config = dict(
    norm='rmsnorm',
    bias='none',
    init_std_o=0.0274,
    lr_mult_o=1.1,
)
Each number is 128 + 24 x the weight over its row's rms, rounded and kept within 0 to 255. Layers, rows and columns count from 0. Numbers have three digits each. The size before them is the row's rms in percent of the matrix's.

# gate: layer 5 MLP gate, 640x160, rms 0.261, rows 541-566, columns 0-79
# up: layer 5 MLP up, 640x160, rms 0.282, rows 541-565, columns 0-79
# down: layer 5 MLP down (transposed), 640x160, rms 0.532, rows 541-565, columns 0-79
gate541 097:094096135131097143165149105140138125136110125099148118138137123119143084141139119092162105141182134122201093140152135143140096139109155101112133132151064118122166109116101105192133127115140136157102135178152157068124118135152105132127129145
up541 100:150149117167123093104126115167118164147139116153151113131072150135111191140132119119109102103129155172077147087083137135152166108111082116108151147124144090101135160168159116067142115102108124114158110102107098147136128131096119087123101145
down541 099:115128134131109144136149125117161135179091146183141138094136089144166156134109119127123088141109138107181108116130148131153115099159121125091128129132076101080112112138128100118146153140115135129143143115164128142135116139096087137077151160
gate542 096:140107126162146163126120171097124110134130109162131091141066172084158121155113082079167126107075100153196159164135131118091126099177109148117134177172116110121119139114144142143094101111128127110130130146151101106149107115154110099113123134
up542 088:087145148139110136095130091178159150160108118106150131142122103114128132097102122112111119122138151112106116128140109066137173132128104146150163121153148100153119111132129100131141147118140130163146113158148086106119068157121137140159104149
down542 100:126111129130112155126126169125107118110134134147128120110110149106127089124124130103156139136100099132146137151128150101055134096112150158095117131152125109161094168095132158123080073125127151090109142153086157137095110089102070094108111097
gate543 093:109144123119137167182110113116106081104115109112135127101152103095141170161113125131146096139132143117137099159115156161142127075150147129091131189114100163141106137122120135152144121154144104078108147153103110129110108119155107118135144150
up543 094:114116109131107137120134146130146170072181108108122144135101116146109131087154107122172185151121147120153141145112143134199137126126089120112155116090125106145136145145092095128148099141151097133129125116131084153119160096170109109129161148
down543 091:162158154109162096137111126120137121183094149148134148099124136084119137146103126142081107141178074080136139096131157089079113116098162125159110115151147114088142119131149154138092131092118176121105133144107170120137190121111119146135128101
gate544 101:166137137121142140106134152138141124182064096165118158155130122129124122136160108150160123139092119120121064149093126149122103127117111126128138144127141095106077157163106160090130119120145141124131101142132140139170129134102137110115099149
up544 095:181120156102110165119122114136114110161106079136110160114108062142149124134178078123122125134085147092144123121132123116126148107123106153157150122119131100134145094111119087150115124137165128189131159143139122117125133112124106086155176108
down544 099:085135128151107082134146138131137135128164130134127113101126153115142143149078152141103129099148117160107137133151172118189163111147156146124138095132111167111156129123150056102175175138133141084129170114150117099147130105143128113133117138
gate545 105:096143170123103124111140141139147119119133176106146076145183127152147108147080156154128148132107132098138116097110122109098113116147088116077111147116162110121159085149098102147102147121103096093152126136167153133131092127142111112187101123
up545 102:143173103129172136121156108144139113129170099108086141105151104107138190147089132144086081139147113139130110131135161125146143120126143132120135131158087134128091170098166133129153108124133153167104099104099133137141083160139114129149141092
down545 100:126153134125117121129111120130138154166141135145109108158128145112171130194108102117110167113112095112110107152141106099138088115118152088128151129149163159153194100138124194131104169132143148115176125115126109091132122140180117101079090164
gate546 093:160098142145109133114104131120107142134114168134122120088161162124153211156108129168134155109101132155149128116123140167142081133112103120136130131118135133120072157155113134171154124126119094112070110115202148124137110121162114108162091142
up546 097:136195141064176107155123117167130134110137128135128102148071145130121182136155147116127129139117134125136128129124137139069129146116169140111145126116116137107139142138129078126127165128125162151114151146093155133107163158135173081096108161
down546 127:129068100156075130124144126101151140141123151115120122125164144106148105103099043145131136129175129130123139106146118137218112117144086109148130142134142143159154123101135156130129079130131123090160112121168109136145099121128104183129165080
gate547 096:129094101145124137147150112072159121119187144116114153102129107107143141139167119076162134134150102121162121142131117104134096155111120057131132129104097132099101155188111123145154113131090110111153142120145134093116088141119125099104136185
up547 097:164095084171127137134092124109097137185119122130108086140166148128159124120080179140144149108077153110135131121133166103167116096102130144123136090083136121150112119109095092099101135152139153139124130131098100179141136131126102138133086114
down547 093:115146119111075110098169098147117105131109179096151191138129115204114131108139124103117123167136168110135130116106083125138119172118119135116159163143117131131154129105144128076139122114143122112130143136137148103110126112146125144139142089
gate548 117:131134100150087137133164108166134104137134114134094115161101094134116136067127163134107135111127186125109133158108121117145133123175171149119144173135096121146127099134152147126120129099143114166117132142105137074152128118133156126061178121
up548 118:152088146136102173151136083138140125106147166135109111165121164178120165111072155124147138113161139128098128084162158114152144179156150155103119126108142126143101159106166104133149167113129139160133108150117125063109137110095170119134145093
down548 108:167138116137127121133104113152103095137130126158163130105119209090148171123169080139121143104137138158112097118112137128111145143115121124153154146134109076154151100116101166162091143093127128140151118128125120098142135106101138141060111107
gate549 092:148112141091132134174172087094111097129122136116140111154105138154125096120135120138112131105140137074107134092104141139166139108164153150123150104148185123114130139155153130142142128100131134134080111114084105106120120129127137115138134131
up549 097:113060098166106099138117137090135152114151154143102137121109098102125132134142177151153143134145102142142162108124093115115122136119132120126153138112091145163129110094117092113102096189116133146182167113144108121110111145127106088131122156
down549 109:123120139098159116153149111152105064127107126094162139145160135141109080149107084122093116095133115109071120148142142153103123101190138126129151101152176107110155128188170131135149147089172163138063119119108134129112140153118129143131123123
gate550 095:112127128147129157123107140142126139157125132111099138072124115121162121113112137151103131141130111150081134156142158149139132120101107164092100110117106134093112129122161100119152130133043118109135102158116173133153110086115149155116120122
up550 098:102146125136146144124168123127124159080138170107138130140153116160147131123110087142115154085116115145113110139098145138121104121087130138137114089141165130153148144133130156108113166107160161131111131126125143135053104108095142174133128141
down550 095:126122126127145123175132149110133077140130149124130111170131134115128168119157119126133091126131137120160084122132104137111151163168145089131180116094099159152128124126123150135129130150118124143134144086150113134125141124146138106112115181
gate551 099:077100121192097134161145129166121149144117142103105119151131162167122057115111097151140146123135149131164157155156133152106053134106191124119122131106094128141140175114085168157172106127124144157122169118133099137143148146177117128137145104
up551 093:111135168163112065111120158088150132139106139137153147101115141111120165149135141156136122129127113126165167125148137152076114143125092160117108117082183108126122155081123132150107155146137131105104134090120097139155121178086130140123134134
down551 099:162155123138147112103100152122127169134122071176130125104109116130106075130097170121132127117115134188127095088094105147166182157118146101134173115117154116130100093114129089128122136146119092137138138116114146116145153099141166125150108188
gate552 105:139106122126103120143156088149130124136108107145141123157119156137178125122146134146083165165126128094138109134091115166128091152137155165176148112136091154118113115121131093125152151090116122107092109174120130157112128141063124097080158175
up552 098:153104112135148187136153118103117092111111092136172123129106140117133141167139178124083168114190135149113152087136117116145148093165161134130093142141068169112136184125119115102170123077124130083075100131127124123128125126115180128151105179
down552 102:157124145138129154120091130164107145073101134129182148099133099137129156130108103110152173142108118124121164127111107169115075144114147146193133120129134132141113100151165097153128145147148137109162087130137147121168130137109156152123154124
gate553 102:142109140163121146150161101119132055145107129112126152110104113134081129134107170130142133095163160072071137100145171146147121133154130138148139120115156119144086135148168142183117123147108136132123109118142097133118074065122121127125106104
up553 111:093088108139114088144119112115129082135135140145138160113122072123104105139078130115147135132126134133115124060118136119135090110119162183183127161105113157151120132185121143135078184148129148142101112164128108140140069105102162127076167119
down553 113:143141136103102141106076145118132190170128123134122157137140179133121157137150098098124122131121090137195104108109102110099167137096141069104103137134116135119164117111088087104145118112168111133133146144128150117131184142121127105145121113
gate554 100:120148132122117082165135107088146123110117127182146125093184121082143096149120132126129118140139201132155099126115175122115124149112125149086130168118121163109068124097109154153146150131160142129086127142151142147165139124098106138148114136
up554 097:163153116113131149146144168120109116152118132107084123124149088121152152147188183119116121115134122121159136090145137117159145124142077118134151138146108123090129146142125122141108158143172124089109127159104104159117111086163166135143141126
down554 095:081103145146115087117131110083147124132172157185161136130119149152124054116114101115144107157168175129129097163119068104131138143132170106106109149094169124133145140154105119142149147127121122138149112075130141133144152126099126118070117131
gate555 096:135132114088152103077137114102150127097079147114126119124141140138124167155130105126179158166113133129107149123123163126116131123131183128128103097108150122159138156114105164095110124118107163098093119092127154138149128108142112115119124092
up555 092:118102129136169151121126131119132187152104091167160160088094121123043127129105111131132176128165132082104129114118142100118103088146158159111086138139126105113122107110134138134132155063118126114154121116136148113173145130111112155182123103
down555 098:152153161116133127125139086133145126131114132129180121097087080160127158101141140114113097081118145129137145138101136123109126171143100095099126146110139101140079123143131126135145158150126107133100126148153167156090086099109165154145163138
gate556 098:144120129130129150161189161118109123146148195133120104131140146139112114116073112082116108089162126164128066141130116114091123135124096125155132140099094121124104126145149158095123146161146118133156171149163132129093167123104134093116127112
up556 095:118135110159119177112139102137123157108111164127081087119128098127109148128092090136112104115128080134111120121099100096154114117097166121169145147115114127156137109135174072084145152116108114153116131125152131148116092131139127152147125072
down556 097:121140153099146074131085076153146102135136100083132166124078119115153116109161139132107135103116136107170174122158122152149156118104095122110141141109136128154148123102113144110124156131117122147164132102138112129161103134177142094106121132
gate557 104:176156112129131110179173118104127129086133134149128113151090141162138103086112099125138092118081096110144124125137158118103138112082145155164145155148107096136144115143079119161145117136153127154139141128143116098182129125154097143077131125
up557 104:138103140125139146112088148142117096165121170116088163120091100120131130112096134119090143137091115096148139136157149129159135117137133108110114143091132087104054083142125131163148115140134126096127118152100181142124126144151138137105106134
down557 102:138151135123146111080158167134116151106136143104131138105184111109132131174126146116151119119155143121123127117109139103134091117141106112098116093141107175144146138119153098123065144071150152122122136147152133111117145093149131127175123095
gate558 108:103089108117130088119158087152141120105116135180125098113138139112125143129096156137131127096119143139153168111125122134106155106095123135113129159164124124110108092126182137152140153156123151125145151119138083126177156139120110147101095147
up558 096:149137148141138148160132163104113116151119113104108166133134118130105084097171116121135139128128166110117098142118143065160152136165154091156099140129096121149159129133132104101135139111131136147148142143109181140092111099107122108175179141
down558 104:122152099099102111110153135131172113092085137137137107144098119146143082145189129120098144127108100135103165162129126161117118092159152185121130118098127163122125106120131150184085166139121123166113096117135095105151139146115128140058142132
gate559 097:071108121153129077143144149077136160144122146157127099143141131087148136159126146123151104143133094135117134144093120153079145140116133123145151130116132108133090127129147146116121187144141136173147129171107113137083141152132088104129079127
up559 090:087118146124170145168128112141152124090143132154187142099110118134137183157148098130115114120121149103128127112144110160141080137097129158126122116078119120156121143112149119132108104142107161126118169155134108132097133117116125127094090133
down559 093:171129091112126152154123133120133127147101152175126132096110146132127113148126127152126162135094144111138168167128155137173136107177169129136105142131166122111088130102090106160156120111104117142115133142042111115131123075140168130162151116
gate560 098:122113150108146126121120133156104097163121093096166108128131166172102166128125125128111096112114130103124125100127139119154140110102162145093128136086119105117095130147165099079169105128155168111185098100139137143138148151117142101120109124
up560 092:157092135151105133133090160103087164175195100161118141135145160111153095168118140101119128136073092172123094096156121119108088129090133096126115132117152146109147084173116140119134116154144122159155104145152131110156119139097170130111171127
down560 096:164162098100175144137141112148165109099094150102136140096149110107148073105121119154140109151160146105149153127113164118141173115182098118134126157174095088160100136093125124183105120146093132119112146151148097126123142100170109149120108115
gate561 099:151124135138124139165132118127119126116132129171106133138151083125176117127101136171110078107115147135129112126132166119149131098114137112128103147104087119089124140164147114139170134142155132151115111129153110119135129102169128107097089127
up561 107:121138115122112118161149111131111142096176095164138098150134091136166154129122150161098111112142129171119106115133096095109122148145121114121102158126091114108129161119184162154155150133164139132142107130143132125102103124133141114096156111
down561 100:118087140136169128143123176160157114164112144110108147157122103122185214111133146149149144115111099125155119125116122122136129090112120163134118141077147142170133150161085139082121108096128115173097122114148103117129166123124105172186115159
gate562 097:159122148102059102133142102125154146093140120122144095112128188146134140076124132121092162156146143113171115077127083112110129125136121147148139140151078138151159162149143139122124124142126138132192152142124085139130125123134131129116143128
up562 093:122109123096107145104162077122096125125124120137140159079123153097145124104136129160127118130147121072149140110151137123144149159114118117068109097142152139126144080169097160146190105116135173144109132163117096146110173125125151089135136157
down562 099:167162141124106123127127142103155144134128097110163108117100109163105105117138143138181130153103095113140146146095116117152111124092124126107160104108119084103124088129128154105071141158112152145154098154109128085082100141177091121117132117
gate563 096:103144150102151141162129114106178123113164106149132101162131138138141138133130063128187102099143117170169149163132155117069156060138139098168126119121150103141071159123144155131114125133137119135110111167142119135135137170090124140071116139
up563 095:132108105099142116122101137122120116139120172144176132123153151145135113187112115139125083148135060138136135148161144153109148098108140111123124096146130069125138114109164121153158102176148090156060102109127097137114100173127114137123144149
down563 093:131157113129119150106106134143129163135108092110095122125090092132104131075138154111131101115135123118146102118130129119160094153121124105136144125143151168161154133151090158131134134117097137096141151142146129108133121103112096120147112055
gate564 114:117094119115093079111112128134145103150076161150119148083189111136101095142116176137164168129156105088119101125093175129108158153144125133116142129108131127106124122139164154189135162117123099136155121165137104126139136111095106157149093112
up564 150:152130136148113132145140098138129075131095143101132098153155118112108163098134142157123140078144148127130128163130116101152130164129128142076182115116124134150128126115175122160111143087146130131144126130065094084148169122118129141097127118
down564 119:100130122120106100132154113126131114145102133114145160090159120135151148116178135094146120119183087120101125135104123144107140200136133103132150105140094133090124130141128167144137131092166146103191124090150112096137122111107103125164124132
gate565 104:133137121138156140147120132141143126135150127102129125077142124138162122154124151087119120065152094115148190126110145065108176131115118127168102118175130168114147176132127131128106098101125128117139112157126146179130124155142136154088137145
up565 099:130124097117148139116137119112145112109061117184105123136141153109137105103134124064166093112146121113121135170131095146118102092144140103148129115146087148194133139160108126117183113157154116111157131111144136100104122132122130130111168138
down565 098:113130123116127151141122150181122128163161079113165109175098072109129115169134118131159105092120088124100127104134169132117115107137148105138126153095146140116128133125176187168118144123108113123166143106103113165138092112126085104143089162
gate566 093:116151101114113125101207089141153133121119181138118170156132148128138139145108120117167141153075146120096157132154086139122115148123140163135100130105158138153134171162142146159091126137123106137122124150122155120157132071149153142099152139